config.toml
vocab_size = 1024
init_std_qkv = 0.0625
final_lr_fraction = 0.0
Each number is 500 + 25 x the weight over its row's rms, rounded and kept within 0 to 999. Layers, rows and columns count from 0. Numbers have three digits each. The size before them is the row's rms in percent of the matrix's.

# layer 11 attention query, 64x64, rms 0.266, rows 0-63, columns 32-63
135:484525492533515458502482466501446532517498511476506476479511488578481482525500532520539503498534
131:518495526515485501476528504510544478505492477462489531488488518515509526489515520504471511504517
144:465495470497500530518498528475480508538523497527457500464513480474520568475488470477474528518508
119:458509507491485554559520443494481495480469495472489486487486521478522496487514494518520494453489
134:509460485525476517518504510456457531512513511546457551478533529446520526486486493495483480477493
117:491507475483470512481467512531516468478516540530510528492481499530493546485482500520456464500526
137:493478498514498535453510441497492538503513520523496487513482534515526485465513511522502532493514
148:473545474472508531470542525524491467490481541481507506523476494509538466465447494482483490499506
127:487535483502522491517466539539529495464509492491493482537544505507484518483498544490509453498484
134:460540486511542522488490539529470519506485519538504535528491468515566494511526495497507501471522
134:524535498530534515494477491454515501493467481492473457457526497499514489490484484497498532513492
149:507477522492479502514511517483516493479473532481533531450497485509487473510469447485537499487536
153:496502430526483469470507511495521533496508502492471484504513499491465526515517546523487516522552
146:514483485457510514483481521526547490517478543467540485535503488488523502499548509526484489472509
117:466508485500514506555471524483468502540499512498499511507507435498493480504516470540545510500511
138:460520503495524552479475444512465494480490484520505484476474542523490511487527497469481516497530
145:521454518511469509498439482502444530483494526536476506525522508472534500513505500527503495485527
131:501510472492483539509507522508525465456505469504498453473512491460533492487501479542510477542490
130:481480520480493478507564517471517476516513490480516520497498534438458504481486502532466510490515
132:458525520505509477490492470472466505471566527487482485461488488530523503484474479506450504485536
122:491540471513468472459458492510493438494489530488534494493530511488484506542505500507507491526528
159:473497527495485506537488465510507481479471488475503481446474517505514515535488530514493445500512
136:464538501490547504455507510501559497524497497509502467523508437487570485500557518516485492522495
123:544493526555503505435503492522493514498457448522481486498501560489544515531484497510463537507499
131:474536471493530489526531491486488522522507476500470495485484486495494468486505528495512497496529
147:499507458483450493479501525513514487501521535507474490502525502463488451543467507516519469540501
137:510487503432500469479496462502481464539537534471505483473456501481461514509479507478480493492501
135:510487522502513530465476488484534500538451506517493505522509543487475483464505496465471498512483
125:485531494526545524512452483469521462488483490493529478497501454520514540494520427499462487560517
128:456533507504507471505485459464456508527521534507499497485503462485481500504550513495509493487506
140:479526526487507506502510529507529481485506511547499531508472543506511505507503485508503479551459
115:529459470532493508496499516507521532515439501463498502472545512520496487515456519471497529483511
046:547486477500512520529496507443481471476513510485484506506535441531513484519477520503561483509519
045:523543482543523501488506502460499500460516499480480503488512453491536503482539528489500481481490
044:473505470483503465502495513509515502473517481499463493492470469508544494512501497513471554517492
040:507459510513478499540497497524541531500502516483465515480520503534527518517465495498529481489485
046:512486484529463496485491504472534506520496534538460526487487540462498488477518539514464493523512
042:532524490547463450486493515474445499504556499515535537493466517530473521491484520532507514495527
041:479498481530493496498518483497568537501507503507487560506511484519550495525552515532473510485493
036:490518486464499533458530502529515489510539515485470487531475505527541506466452478490421457503526
049:540514483510515487529524530533530532471483482525493522513509488499519470534558524516497493470486
038:469522558482531501467501542502500520525509488552506501527542523527532484535522486502540525477529
043:535550495566508514509478478486491511501509475459498474495557485507487481513541522482506501522508
036:484500506506455491544544498500489509523505463490502538464454548465430493491496500522517512487520
033:540491476518511520474505503498508518496576530513463470481495530468478470494499501485491491492549
046:568484507519501459490445483493524464501484477446512489492495503522486506511534492507510495495516
041:443525465465541497514460489475500490513513552510485495490471469528508476541485529489471524482505
040:460502486459553493471456451522465501461501500541503472503483494511456480510496510494483518502536
036:498494485549484501531500507514471483497507511533475514530496487465539509500505502514511470453500
041:470481506475499528470511546508490512496548536562483518473505476517492496547530472504500498495510
037:525436493488529509525496506507511454476479506544522509492519569499489500459508468531520535490496
040:488502500516550461493520444533454479482523496485541479482484540537478461481481468483528453503515
041:471465497501454480497510497479504467504477559481526517483486489544507494525471508466494511488499
042:537528505504513505505487499485497493514474486477523511456489452497543520531541493513476446490522
043:486501521486493539488514505498531521510491521536517495476510495475477460502483516511526492521550
046:545500532495495538493534483490533513500466482527491472475487535511520512481447508505464529476468
048:505500491523488473516508495514454486526519484490497526504480499489465506500488505485487524490504
045:460530459485477498489464498494457515468505494520526472502478495467494528513488485481485511546491
044:467508512430536511504494539466541508527516526533504525476536504458474483505505521486524516494483
043:509494478509496508452479473495453453556482493506516477510467534508434521511493506519494483497534
043:487512500530486528488472498494516497494477478523474486502503537489515552463482476493478495527484
041:469529480490526486522546496491530515499478530525467476485502506468544446479523515525476530505503
050:479503488527514486526463496525540491507542530509497495533461526473502491493463494477511486538457
050:463477515536565455508491500541559523508474533543494505523507535512531491495459500487521490500529
# layer 11 attention key, 32x64, rms 0.28, rows 0-31, columns 32-63
095:495519522531483523509530457471483495533530496472506525507525508502512486519444545509525467541540
097:527500529543530504501513461492518509464551459492503526524505497513523498498493478521469530481499
099:492513495507496506463521502473457492478514525507428483475480476500481531462485513520482518533468
091:470455480480507467529532493506463450479451461552487467469531485455490475486519471495497488512527
095:516470484520493486526510488470464512502488550554460503486496499461502553463493491518491491534512
080:512506498460509480461479481472531526497561526523544555524508512546540516472462520513485484524508
112:485484526518508481482528449490534486506556510496524555519507498490511490487522515534531515491552
113:490477494461539482483537500520494451489523475509512538519478511527541520502451523472474464511557
090:551522485495466504503515541549502545493491503473536484517519488528509475519492485492483488485497
107:445484516538515522450457489497499537519478502527544497537513497506535510547478495483473468481548
101:501503512543468544500559497492503505493497500517443454473540495527505471532509512518495465544457
109:462511541508498504530507517481493504503479474484512497490513496524469514494486497455521479485513
110:515482473507538504491487511505526531483554500506487465455460494494467487501529487522507500502521
098:543474516467546482463452505454539461489467470520531529494507493505513479512522511482488504463533
087:439495503506461497503472521503442522509494483505504498509519514509469463493549493464501511462487
100:467476510471509490477478473506524512529487476502490525457505472507517494506508479504493482481510
114:498483521515496450497480481462491460460445525516499485500508503472517475517549519499451455462494
095:497476496527499520528528534460492482493527537524488479486512509543493483509513482503506488543481
101:504486510516519500537505521499534472514508495520477526484474515490486500472557473544508531507481
101:458531556511495495495473460477476471482544519496500542471474488532528476512486506507484486520470
090:490492512488500516490527523500516492510491515538520470470470490548514456546461517493491431495483
121:537530520511500491503481496527475517505505467520525481439499486472540525500491493498514459501514
100:506519502495532540457513545475498465512526506494494495516501545506540451538519493552516515494544
096:518475504553510528425506480471533528459492490504494486513456486523513550499505475509533487511505
107:475498489498509492536449472514471497564519492493441526524525480483522493483483552529476529524523
105:494507501491509474529530533486484512467515534506524508500455470486543515549483542503514485532523
103:518537538447528464494479527492512432516511484501535524475478511486494497491474521498500529506455
089:493478476486471519518529479517541471501487511536460515511525521512490512543533499524462564501499
098:492556508510487529490480500502491500520482501527465457451525517535522497526485464508479523472469
097:459511471473486528506502499495459483566496522513498501502522508467499458531533486542494495485528
098:482516491495478500505489531511492527495553537539539493508483495484508477472479448529492530527469
089:520487504526501501511532469517536499534451495513482505521494490498493503498481540474546482514558
# layer 11 attention value, 32x64, rms 0.138, rows 0-31, columns 32-63
105:491516480505453483513439478493482532439498502484509486498491486521486504523524505481511533486448
096:472464485426532522494482526484495483528480524492550498512501520510457501515525510529484534471485
095:484519489516474531506497494504477527490504513484533482485434501520503502500457475477520482535480
093:549477481482495505524545501534501521548474500469478483495483475494504487508509502479499481471517
101:545483493508495483528501542476541486528448519514511486514530472490473526523500482504531485533489
106:487499455503515516509502482511475484489505510502473497541489505505513528428485476497492523518502
110:500530488498532491519481558497505521484491523506544517508533458504533465528540476471521496465520
102:531470536538482501500524483507535480514456493494506562534499512527493497521499503522532462471524
100:514488525496486500518524487494500499499489487495525453500506528499536465466561488496476485475502
110:528548527523527482463474528473518537504507476505533521523514506489539507478513520529532516533538
101:489533471506524507477520500516493533452488495515525453519514463493539542534551483508473506500497
107:526551523482472482497489492487478485522470496504485502513564514476541498474490491514465508521455
099:471496507541533465506531470523523516523526481496506521557515475488529521482504506527518534516479
093:487475497488475493537508510545517550562506526511544477549509486452524517509477495480483524501498
106:497508517517472517528484514497490498511485546528480486480531513456473453508528468561542498519492
103:431529479453501498523554478522466487504480461484488513506505525496482480509526526512493502490520
094:482525489493513525479514508479538528515508484502504474455513510499486537502494538520556595503495
100:501510505545504578497446514501494528518483484522468490498572517543473479527491489492524491512517
111:476505531539501505496554486447500494474479523465522517502509486542477463546497533516506475499493
101:466494500561495496496478492487470523519436486466494454506525446512486506503491474473518529492509
099:505520486473528519499484437516490483529515535465521491494491502508503469493481444494518475524512
099:507510475516441501498516523480500489518514559502477511533545530523541448524517520537494505525495
091:444523501497510507521473500473468497532472482495503505483513506483522507499476531447477472481538
088:496459433527478510512478460481470481504518496532467500478454512479520503496498495523487477493475
103:465507514522521491568504532493503508539534457453483487499518483504470483504531498480497491519467
111:517488507512468551470568517513508510522490485527482497519487563479505515499497489518485492487486
090:510508503466506455531518490543494515456485488510501488489450464508521525517506498519478510555481
094:520479499517476430480461523511521470506493525522483484524530512519478484495486489481503539499475
098:493509459500494518527506504512505517474471531466481529488514482501480473468532483483503517497474
099:492504515503529543483508490465503527526487556481498513515479532536490502459487475469486524466491
100:508523513515516521505517493478532535505478473446512477515543510473465530471500503528514513494489
089:453472530484494519507490440499522474491484525467479518465471524498510482542535472533467562500504
# layer 11 attention output (transposed), 64x64, rms 0.401, rows 0-63, columns 32-63
134:532467530520511471506498488510488525482522475551480499569517519511483499523515481500495522507485
127:498509521468480496470467481502472494522521532540524481525450499490482495498566501497496505504483
126:510509473482483486504513521495478465474492508505516525480535471502460512552486488505492468527503
124:525518491498485482504501519543516501494462491509501518518514515505475473512504562487529486480471
135:554460504471486494518500494499513445491488492461506482503522572489480497485482503531522467512469
128:493494493513498520499553511490460510524467471510487559527492517455503484480481469503475525481501
142:463518534465492490487532500548510467454522506495524490523494508476508473502530510535501483511512
129:529465495486513490502520514522477528491484527473534543480533501541476514474527523512539485448541
126:527465545488473542529472497493526496440483507490539536487531500505483528496539464481498485494491
132:490506520448525493487510548513526515513547512502495526495494481481514531505506524467479471508501
128:511502518475515550464495540537528482502482507525470479548543515459548492491512494481504482520460
125:490511564478489546565490474501493469481491482469504487457472493511533494461475486484477478511474
128:493503537516498517464553443495492521527504468511483519500460566518498460459483518519496521478473
111:504514488474493508552477523518480505516493496505520550530504509502500473540518534521554457516445
132:482484524521502473563496494471496521518508496555476506465515505474470520487522488527543494500492
129:468520521467497514504507505483480508545499556505514516507505471507452467476517455431541519503508
108:506477510500495492476484476448542510533502488468509488472476487465477484527497495467478530518483
134:495538508521580476520505511490545513501472453487523463501514489536512472509507501476488518529504
131:529510512502491476472509518466463499499547530491486507456504490507492504517503489476500504523521
127:513517519493532510525490507496469467521490453495491490508483427502504492526516472521547503497458
128:480550471500568543478519439516479488476484472516544492497490505547505508469546484490492507501504
132:483524452513501511514452484480501539477523506503480472525543482503514473472494498513492490537495
129:487491515488493510511461461508440523497475531507512506488493500505513468537473486479511474446501
106:511517482553474545513490447485482501505473462518470493491504502490516502541513493552463498495513
123:485519523505520441535537496484484493501557491475493495475465478484491464485494495510518518455470
135:501532531550478512494466527488483518470511518524487526475500525493538530494490473462464481489483
121:479486506450481555532499530510511468452514501520497525506503527522481530484446487475502482541472
108:532493482457517508510521525477509469508499487472538538538503453475465516489532493510440484501483
127:515460466501507512514527483473458528497532470500490507496531499476450541447495498472503524475503
125:527513517533506499481474546495521516507472507526535554513525490525543470479509485538491513493468
113:565511536522460488496492496487556489512503505468506515469495471481474479536502481485506535510466
100:503485499478525542471501511459492504521491542548481545508492494464507541488553492518486535472509
068:492499444512537519477513535475553472530502502470522471456475490510496480466492518513476522524534
063:487515523540464491506516518463490526475507508475456531473530499495537492513497538490494518515532
065:503496500511515495478504539507532521531497491472481500535469526497477520481516515505525528464519
071:496485509503518493472494499454496500481539500485540451476482493515499495492467442507486526536507
072:467536491508510501484511481510448524476554444518502512497473462516555480506521535509468508519520
062:483525530508473473513481484475486505503518510469536480439510457510497499509535518511528481497529
069:519451473503489481475489472465466531530496490536447482476485526483472530519467510487463534523517
062:454510487474496490511482510482483532499541512510486473509481514460505484491501517467504531549489
065:494499505452492520530473532488488496550503536493500507480508485504502521491430522516525519485508
056:502452498494474471562504466486450510486502492473492480489484496523479460504466494498495516504486
060:462483504494472506551503491547492483506487499429517558493444515516443515491475494487524498495503
060:509465468533517468446481536546535514518484531509515487562510502512498463528514516490541536486518
059:527456515506488481497454548537516515467468533497499496461528480501470514542502493471493477481500
056:517549466514531484487494441530521497488491473523452458478551477544522516470478498509494461480532
067:528515460485544518437519508523481479515523473452495511504468484515494510479487507471478492500476
062:521468503518486481496478520496485485454495488505495473480474509496502522499517513496466483504485
058:506478495512510497499481516544462507480538513530492472551502524527542513490478501459515497511520
061:495463521458460441496494491515482491518553556512479524510471495460495485456484512512491497459494
054:519436483487501498464488490489495522496505516497511518532523500501521504446505514491480515478484
068:495487537475473460483543476496500516508546526523517492477480553484507480485492557523478503519499
059:552464480518434502512493572480502502519467485517505504522526473465482523521504494528483492536473
073:503510535473522503507529505510536483514457476484515481476473521498512530515500499487506466456497
064:555510485499544497498529518521582467492504465479490491507535481510516520506520494542504525510487
076:496471544467514459520479519488530543490499510489531479524497473535481486501508531481540525537491
069:497522489491472549452481510525523512465467511539509490521502539523525534558533531510483502510539
068:467486512459503467503516491501466502503531504476517503480489480520481483508512529508529512534537
071:534519492533518504483496482494530532520480494486503493516531501502530451507518497484492487449523
057:523500478562511525505501457529470535491475484523483515490513519529488459511510517523537516515498
060:466512506488487473522493476504436514511546565515521516489483488500545500528500506508477484514528
070:504505470469497493500502496508497475480521463481505489482489487509464502540529497470500478517493
066:440529485504531471522501477502454515491505522523497487510512488507526484525499494525478450487522
088:540544469538499467488480524556523498507489481495531489512528489537489474508462500472544450508499
# layer 11 MLP up, 256x64, rms 0.277, rows 0-109, columns 32-63
090:467498523529535520488511533482536524464518504530540519465526482498511496571514505504525514468505
103:494482487510493523484489458438481475482504494471511506502504475476530532517525467471497481440489
097:532454490485495516531514501493563505483467502512510502484489491530503501504522534483519525496469
088:499502489479543476468501525515496536521493510497519466493498412480513483502528514498445511497500
105:514492481469483456501528545497545483522455487531478551525517496509507495489496449548500473480491
100:493523468526496497495505457483490487515471505479507523565567482482521539493502518515536524511480
092:529499463505482507548572542504515449507506488502482453528496491492546500498534483527505477479526
091:523492532516496513543533533517482514524470502443522450494493446526511508513510461497516510510502
111:500465474535483517498463506477508473485516456510479515509498464541506526500496505508534538503559
097:517482518485531435480529502499529527525526524518495447506497507494478491493494496481520514535491
098:514460504530507524516531518483465503559476485527544506545483455521488484443537497510496504479523
120:496490508497520477525477482534505518509503494500549507461544472471503508459541453493457476477489
088:502493539490471465530478485512511490484459477479532492514511479454500468491543455494521459460500
085:502504442533520526560492482490502487480543525514477535520473467460525505514475539494514469500521
103:516504522450454501479487493549542500496479496526437480473473490449510487441498481490486510491487
102:501487486482492532519516492514493562528469554470484485519542471491495527483490462507483503525453
087:468542500511535484490575507503512501527521490499491493484496480533499465472499496545519473491468
098:459520491528465494517480528471503493477451508468499462528504489496452530496513478472532516494419
098:475506541478520484528491494523463517482517475482504509478512461498499503501518472453543505497497
093:524513476471518510476540454545491503473521517446486526518474470487546513516507489500473497483460
127:471471519514519479470526484480502502476426512534512479508525449480460515505483521498504484494511
086:520523525492521437518523492474487451473546486490524522511479517488463512505480491544516475485509
121:509493533497515500533521514532482517452522509484501518480455503520494480502501497554486519501479
108:461442492492490480501497480527457511480470515468479498497458477477538536511505461460478484477491
149:522530513534488502489495456513471486530526510473526488502484518493460563503490511509527491479530
097:530506461500488525448516481488505539477465532523517541514500499508507466465495524507459537491513
112:481514493481559514527478517477543509490473527469487501494482518494494515518492537536491529495528
091:476514486494505495462465522466539463527503484456497470449531501497489533440515476510516509525487
104:509481472450490508482526459524523490504491501517472532529477495542511510513468489469475473445491
088:519501526506480473457524546492479477499472517519536496515510487447555503487469527508497489546476
109:481534497484501508492529513496453474493491508530501472451544496508507490452515538476489491506552
117:565510525476507505498450516529496503520483456496497496475494482499513493486497494457487486462475
102:513471451539496476505539460446473507443498530504517508513508458530488483503483465505505527477541
086:529468478453438519477496506507497487461476521499504522487510511477490530468544485461494520501475
104:540540495461494491450528501490490497441471485510477515492500471500527506527492502492530462479505
081:540536519500518500473501507512535542474463481483517502509506521491487489494504492472541500513499
097:518541492505506467527492504494503515479490506500495491521496481465521490503479534483543522555485
087:476466463497516471442494497497503518478548506569466485528519476473521493517473478513489499524475
107:469547456515500547531525494482528486468499450518509536518521484469460494541531504496504492497511
105:523513478492469461478487566478473483461468501543490444447483488522525492514530478484489512494491
101:506495483501453493505526481467518491479475500507464521502435471539511482506533507475491517522543
095:473461478479461522482495519499545474516464535501502525519512516501489547529499544526488496511495
092:526507543485501453501506496488493495499488522461493487484475520561522479519507508537533529500465
120:491552493461493509479485539509517520536483505494477502469518500449528480470537478492506500519543
104:490499488483519488539487511475458517522477501524520420503492488464490503461464533515503482527492
096:473481532534500456489520516469516521496521447495493467501506476486499519523564453526512507478511
088:496524511517518533488491511470451528485490475530502486542491447501554469478445493498511479498515
107:491500512514523539525516505485493487495506513470481522522499534469500491537502470486514480479467
088:506480512470542512487535535476505492505512522530447480483505463482520493549526509467501499495450
106:561482526506517484481507527494500494491486486493487506500535459520506511533513511455511488453493
089:533534547499492532489498527474506523521468504532446534498480540518484521537500548524494450473509
089:464465475489529515532491522458504486521477496426501501486475496526477461565512533478516492498480
091:526506481519533518524517496425502503528513491473491505478458452431545482508520497466514528490471
093:480452522544526531542511518463500475516508497466484526486504504502475501461481503532505522533489
105:478513476521489506489485520498487474483462483469445511527499505507548501520534493506527521478470
089:464499478503517502527515474504502509469495448499473498482483461539497495486474475534509524518510
121:493502501484500497516486510502471485501474529501453494474494505541516542515514507494519537460459
094:489481533505454499493482525548508467472493525531481515509458523498483481497517502503556486485477
112:528474467472519446517547494490505495483481529540515507499484514515529507505504536455502489481500
094:492467462507516481490513538519495506509479497499527496486453514478477487446513524542476525487518
097:528495488476436520497544514460503498483457531462527467484505498513508518519520516493491489517486
104:540531523507467461546570478511518460531486507490489511520552489474546498476499492512498504477509
102:484466544488510502520527506477481510492528481528472506516490462460463480504535482453494476508514
100:483530535511522533491516522517496498532481442491453518448527482477506488500477517514536491534489
110:479486547494514521470548525468482474496507473473475483503529492513450513487514527521526499494508
094:523475508507544508538527510459491499503473486513509475497527478492536507490502464525492525535485
128:473514547506448494467500467516511471486451455490553497500521496452507474475526477497510484527516
102:499487512473530511507429493490520518478491449484498485500526514476487472517506472528503530497532
102:474464471489455504484527521472465476488496492516478519484484470504468489532497511554449503498536
104:548488438534501508479501543488497489500518466510518518504484451549532492476549492498526484479535
100:527525498476477451528502464545486483512483478506469513526548499462531506480492464460534510479510
099:525500482490519496508512522499529482460514476523462537462450472522501498512465496531473490511530
097:485495493498501523515494492476504496468538524529527447511478495460548527523517494482500533430472
089:481514463495532486502521493522503496546465483501499534482503485500518527491510487446540536485450
098:474514457505535507514509510459482504460463467530506438528461519481498487518487529489507472479461
108:524486522492453504498481494507464459497494534471481494510485523500510508498512513506532477530490
093:486548508496524483501506495487488509518489523486480496487478530475536480506518522520525497477478
077:533472511526484509520528541515513511494507520517460529493510494484450476511513517508546514492515
093:487522526474488515471512531549436539505461468513494468528486496487547547525475533494510478483497
105:499533477511494462494496527463465529507534496510494494486484444486500458496525513522509495541509
096:460522514508527518475515489494521467480469524532518477536462501535518491540496467466485543504543
090:529461476555482524531514557505487516552480551499488497504489516466526452462528480474541525493491
095:508472542484493477486483533459470535509506512531499521482510496442495489555545499500503495501513
084:471543499443504523529553502535522480489509514474522493539490545479514476487491494485495533528458
123:491534460519469465531546518495530500498509456556455508503477533516487503533511484499505478513508
088:565504514471477485507508519499511476485481497476510493487518455502480491496489496478533518519516
096:497526474532546506464505512450501465539487472478487471494505521496514517487467531461510466478543
101:515567473506492511482463472512518506491476468472484499499536481510470518512481478517526528491475
101:535524471499484509517509528497532514459490491482491450474528493491520474496553458506521555466473
106:507511543523504520487490520493525476514471518504450491491483497486462536487499509526557479496499
099:507516510448509493515517525502522517516470489520494514502514474481479487493500511538478548488466
085:480463526485509512484537480488506501518532531557447514498506520466500491477507492482517499494482
124:523494485512509472482512485503485509488493544483494457489505456510501548506471476506508486471520
108:486501528502513490472484509523497493544463484522497522468505512525549534499504509497533485509509
116:487491480491503514457537480478509519487541481490523479480512463439526517479476479490538495496474
103:477480453499496530510448510534535495545516530478483518477500506453517492520521507515498560468479
106:486486505555504520493502511500510495487462519499528484493480487517495508514477461463522495475493
110:562491522523538493529579529494446505468491506500527478479486471542528479483504480506510521493531
100:475469552483525492474512513518532528480518458486520491513520439502469523504484504552550514497516
098:504483473482547528534523514481481492481485469485499513509516513514470474513509496505522536510481
113:514455499498530512493548554517523517523489508464498500549524517456524514512486491482495518508497
097:473516550491480496533512524442523483518461460525530467522524493508509496492531518513514488509527
092:502456461500499524477474530507508501498504516502470486508478488482527496482496507459492506491498
087:525472473484488476486491511533521469476476507547498452541482494501503486498505527552556516507515
104:521521506515513526490504531505521498472480527518492487474509485516519522470537468493497457447504
097:517522462493504508482530501455485518475491530498502520494444492505511493535503504507481521493425
088:489515493483514542448471490515481487503491538500505498479463481550496466476533480507557516486524
099:488446540523509537494489518474525535496524514518466503493516497484541522471503477460463537516496
089:514518491526491532465541474510489493512519515519465523488525482511583510516504516465531501552508
115:545512545510491488484517467511489466484469480507493516526497464488520460479486480489535513535503
# layer 11 MLP down (transposed), 256x64, rms 0.0803, rows 0-108, columns 32-63
082:473510536514503465486490545520485500551495485491544519516514496554497489472504478512465531554519
116:532548529503506483495469485489518433474481505484484511514482490505454522537497481494497497494481
090:507511502483519512548453501514537510454544466480502471525471515541524501480480490458473484507486
093:529497473512475515487491502543471527566473490465497539469507486514461496544497509487532529559481
118:542452521523528546518525484492485519486549493524487521536513487521471490435504494509496499483531
109:520519484519500502543504547510511493508530488525520529529506488518456561522516517507418498448491
081:484534496551468493520521531494535506529516504499547493504472500530505472469492536507486509487534
105:503501512532469496502511541474516483515500536549528486455482526503513484478477525490506525470439
110:480462479460515507503507458488537527447516529532517483550452483518481477461482505486503464462487
084:492480517521499519505581529485522484498521507478480506468488476503525513460487496453526475486528
091:508485496490500485494483533487485504480474494478501477499511536506502516502539464489492479519543
115:472478478510495503490513556488486511478512468473521492498486456487494489475481494475493483536545
106:536473504526499481506483528502494481503476483521514538558480440514477488530476482512456510554510
098:511547553475500545480522496538511497516493490516504483525483504473496502498540472506485503542471
123:516539557466513498509554518529536491509505514513465455479519535513478544513530518525496489519486
085:524521484506464551512511507484483485506548519501502502487508488508483474514495523502474504516530
094:523550488449491496467517476525551483458457493501483491482508501492491505500450529476515494464501
101:484529516542494493527438511520557483512537504500540497481494464557490490550501511508472465524485
099:495487506453499519496454529526490475542498479491520469475504539513484521517490480498462522475503
090:479474504526500498544488511477461526495525509494491510467474565528470519507472502462441499512511
103:497503490483481465481466552483470529486488499455497498572477506489495496498498513495484540562521
101:502494451531540508538519449494528515537468447469512458477503460491504502527524505490501511497488
102:488508434472505509492513508448460538518508485540485509519504508471517487527465511504506510498510
099:477537514481461510528489525531528486517487463466470509488478450546507523539522531510506499505489
129:471485501474544493498497531458515509479467492536491507494511472508550462490528498473475525485478
079:552473508495503512471512516506465490555506470483503464482488471470468546523525439482530494526535
093:519506492483433509505510524500481501510525468496501499507499523485521444501513459508507489478465
115:523554516499493505523507473557511463480512478505485551487539457537517528504521518488512501516508
087:467488485512511513523497540535511469470503518454527508499490525507509484468499509467494491536559
090:492476503484496516466510516507522485465534497489491480540472447462489493461490491461529520491544
095:495474480482516486507512492481515488523491480487523486515512484502522469522476531459462534465493
095:479506475468473507507527533499494531470537470481494513494511542484477441534467456451512495510507
103:502521498491523504532528483533538515514473519506460508500482538528531504569505502480492528525490
094:491495496485482510485526533511506521492500487469493512476455550463498508523492475496508454480482
102:475490491485523453501514481480534508490473475463499537516483530484495478542524494502530523515508
090:469526457458520514466522514501470481501503493477524522461514496485466454445501507549479489523557
107:515483459477524487456486541498506473463506463493527483537521514502473508478477452493534480490499
093:489536479515469508508491505498548502536437499461513496491492498531464528502480470485520489498525
098:520482526506481526482535505540499470473486529573474497502499504462479500491492472476517524535513
088:461551477474490465473478523502486523527523497517523474478547531545500512505471481519526468493548
098:454525460494447469481494504449488514492524519487530528476485487500488494467507481529499473500494
079:498455500526492524477508487517485505507525510497500463504484480483495502491501488468520543518518
079:519511537540511486489524511536456462524492486547497503551475477466500504468485484464552488451496
125:502519465491517464456509517461470517534520475552538480496538442487488515473482470488478444518489
092:476504494507511482501455481488549495499497535537462533504496474535480499480501514509508502501517
099:472570446497501513475492474509484544485467502471507496541488507486508456490484506491493483506461
092:506524524512483519515494503468502467516422463475506490484508517472523502467480475547523525512515
115:490515473516478473447477518496456489499494541504502479534501482507494446510474470494544521539488
109:488514444505519505536500462502476508480483542464531529498506500479513518554486501465474514503513
096:502523471476465479497466505525487530486481495501574510569535489502478539516492485513507488477466
076:517489494502490507458453491527506482506531490477512480500474552514489512517460495460540476528534
095:500488485536489497495509519520475483478490498540526518501467559500481491469501513471516521508527
100:475484506480496509515506474520512508456459541480508488493528560478517520482450504486528506501534
085:494528535534458475437462475512479494512529521529548492560494461487474481554501483509459493541490
106:511505495497509468458490513542520537447521482539486479493479475522464481517476513490493520523512
085:499477450535531489462504498498529498521468501508531485504484469505459486509481498480543487496503
126:482466528526471501500482484461474491493520473490510498484475463485521488499521521492457509552499
095:540514489468491494510521523489485471540542491491517517495490491458463482499537464487525514496481
107:517484492502498508480470534472467473533480447502453559473482525536518497509496508535493486521500
092:476473487475483494472455453514526503504497483530486519485495504477490539511473516539469479548451
113:514505552492456459475492520514463533478477477529518541495494530491478475473508519519476478518492
087:461502490516498479494504527504528523481495472464503503521479469527448517499517515516514456567528
099:507485465512517476467473540527453509478472492471502494466496507493513515494514499460512498516505
084:533468491529486492511419456501507521489475505517480480530493506510440478493462499471513472535522
099:526488535506497459505544514520474500526536493467530495486504545541506482476459490483492466512533
104:527494494514506522454483497502541518480513523550532501473514512475470516481492505477507451533502
139:482504480501490518516527514446508470532484493504518469507490550483525485503501469494505503491540
086:514511491518501561515488543481493500524531507507518474456513520521507498502478557477464513465474
100:467510501535491508520490499511520502515561524536486482514449477535516517509512527513519504500521
098:508509538508495494527507472499521472491510515532514488443500520519493511543480539481466512519490
103:511499477517504516512487494493531493495526496493543509470509459499445474512526501493471445498500
096:483491522532479505529490479535523509491494534515529452529456492517512498517504491472527498497523
104:470447486498492520457469504544500512476535470496482529467502486486487505459542509475521519478481
102:501442461532526495530488523517508467525491504514564476490523509519483535476456507520525519494516
093:498545512547516502492492497531534496472513509525465500516525486488452509479493519499473475521468
093:454451503500525484502485502537489500492435464523510474497505467503497538500476457487522514490532
089:487510490502490559484493458546476487498503472494492492512493477515509516509512513479495476483463
075:475527490484515518519494472477448462520539483507519474528485499485479491489496477491519428514515
114:488468500500501492526453505463527503474529497451549479433502521509515489463499463520508485505512
100:542515538483506505475507481570547460486449496519515504483498511542504501482469472491521488492476
082:478468492466496482461524540530504495472485488494511463471495507450495499456463482508550497475544
081:498526466469505480488499487511499481494516503509500453495548544487509510493483490465513508512516
078:536526486532527495493518458486524468539500466508532472501485492512445527506531458468501507458509
088:504516525507504493513488457467480515541476527455509462460520442516510531511533504545530492518513
113:511548463503474502499521537481515508563517470479518499491512533533540489499503463498464480515453
098:502508536541490513519496518452492468530541450479468490537500482514495560522518486487502478471502
101:504497508450514500499472500459480538530512469531515527499512511523426546528483511491502483527498
103:481502507553506484499498493485512484487545474533501494523465480533445495491496505420465504463490
110:543521510518506495504443459536513480478509512482500515573475493478561506498443501513496499508484
122:500529458491494510482487505527488485492519513469518542488467533512482525546557513522502486520474
099:496488510523516489471509529491491499520474498466476475480507542536499502497503481499537495530509
103:473566492484504470525509499508461505522518533464465519512510517536510518519544515493550499507496
108:485463523511474540487488512468511483503519507479501473500458509495550499523489515434467547485496
136:493481507515520482512500550474496531438467478467490453482466511500486538467506527504534526531524
109:482478528494509486476532461536495515512473532540510499433502529504494497533505561516499487514511
101:514471513455488504515498541425496511480529493481516484540515490513475499517446496497492519518536
098:510536504523464452513515493457520477526529540530523509474479522552489502489512501511530514512526
099:487521474512488503500517514490489505474470492445450557497512561482541481498521508446530526517477
115:488499511489496489502503539544505483481507538498484504488488502492523502491473512540497483492487
113:488531518524520469510508499537511500444522537502474476487513533521527523518459480490538516492524
110:458542502480534508468478572489467504491497499487529486496520507491487482489473456548509492498537
110:526465480499499515467518529505469542559537518477503482473447487516497522515518510509472485528505
098:499485502502524498510516520568486473526485499498490503508527457507502505528443493530526468485524
085:477527543510504452467522508540489508564530521494495497454482469506482530492546441486518520521517
118:470478500515502540508527495505540522472496532510514536526515482514515529481508512529487495501517
081:479477487480497502516520511489468476533501523556479512488482494495545462490494507456548495516519
086:526512540504511479482500509502505488497502527497541515514511449493474528557527462510465525507529
086:514490513494530501518519506547479509519450474452528510474481522469499487528474481491559492502478
087:501569476490500479507492521514472465492547491542547484524515472462490501523461493482504479463501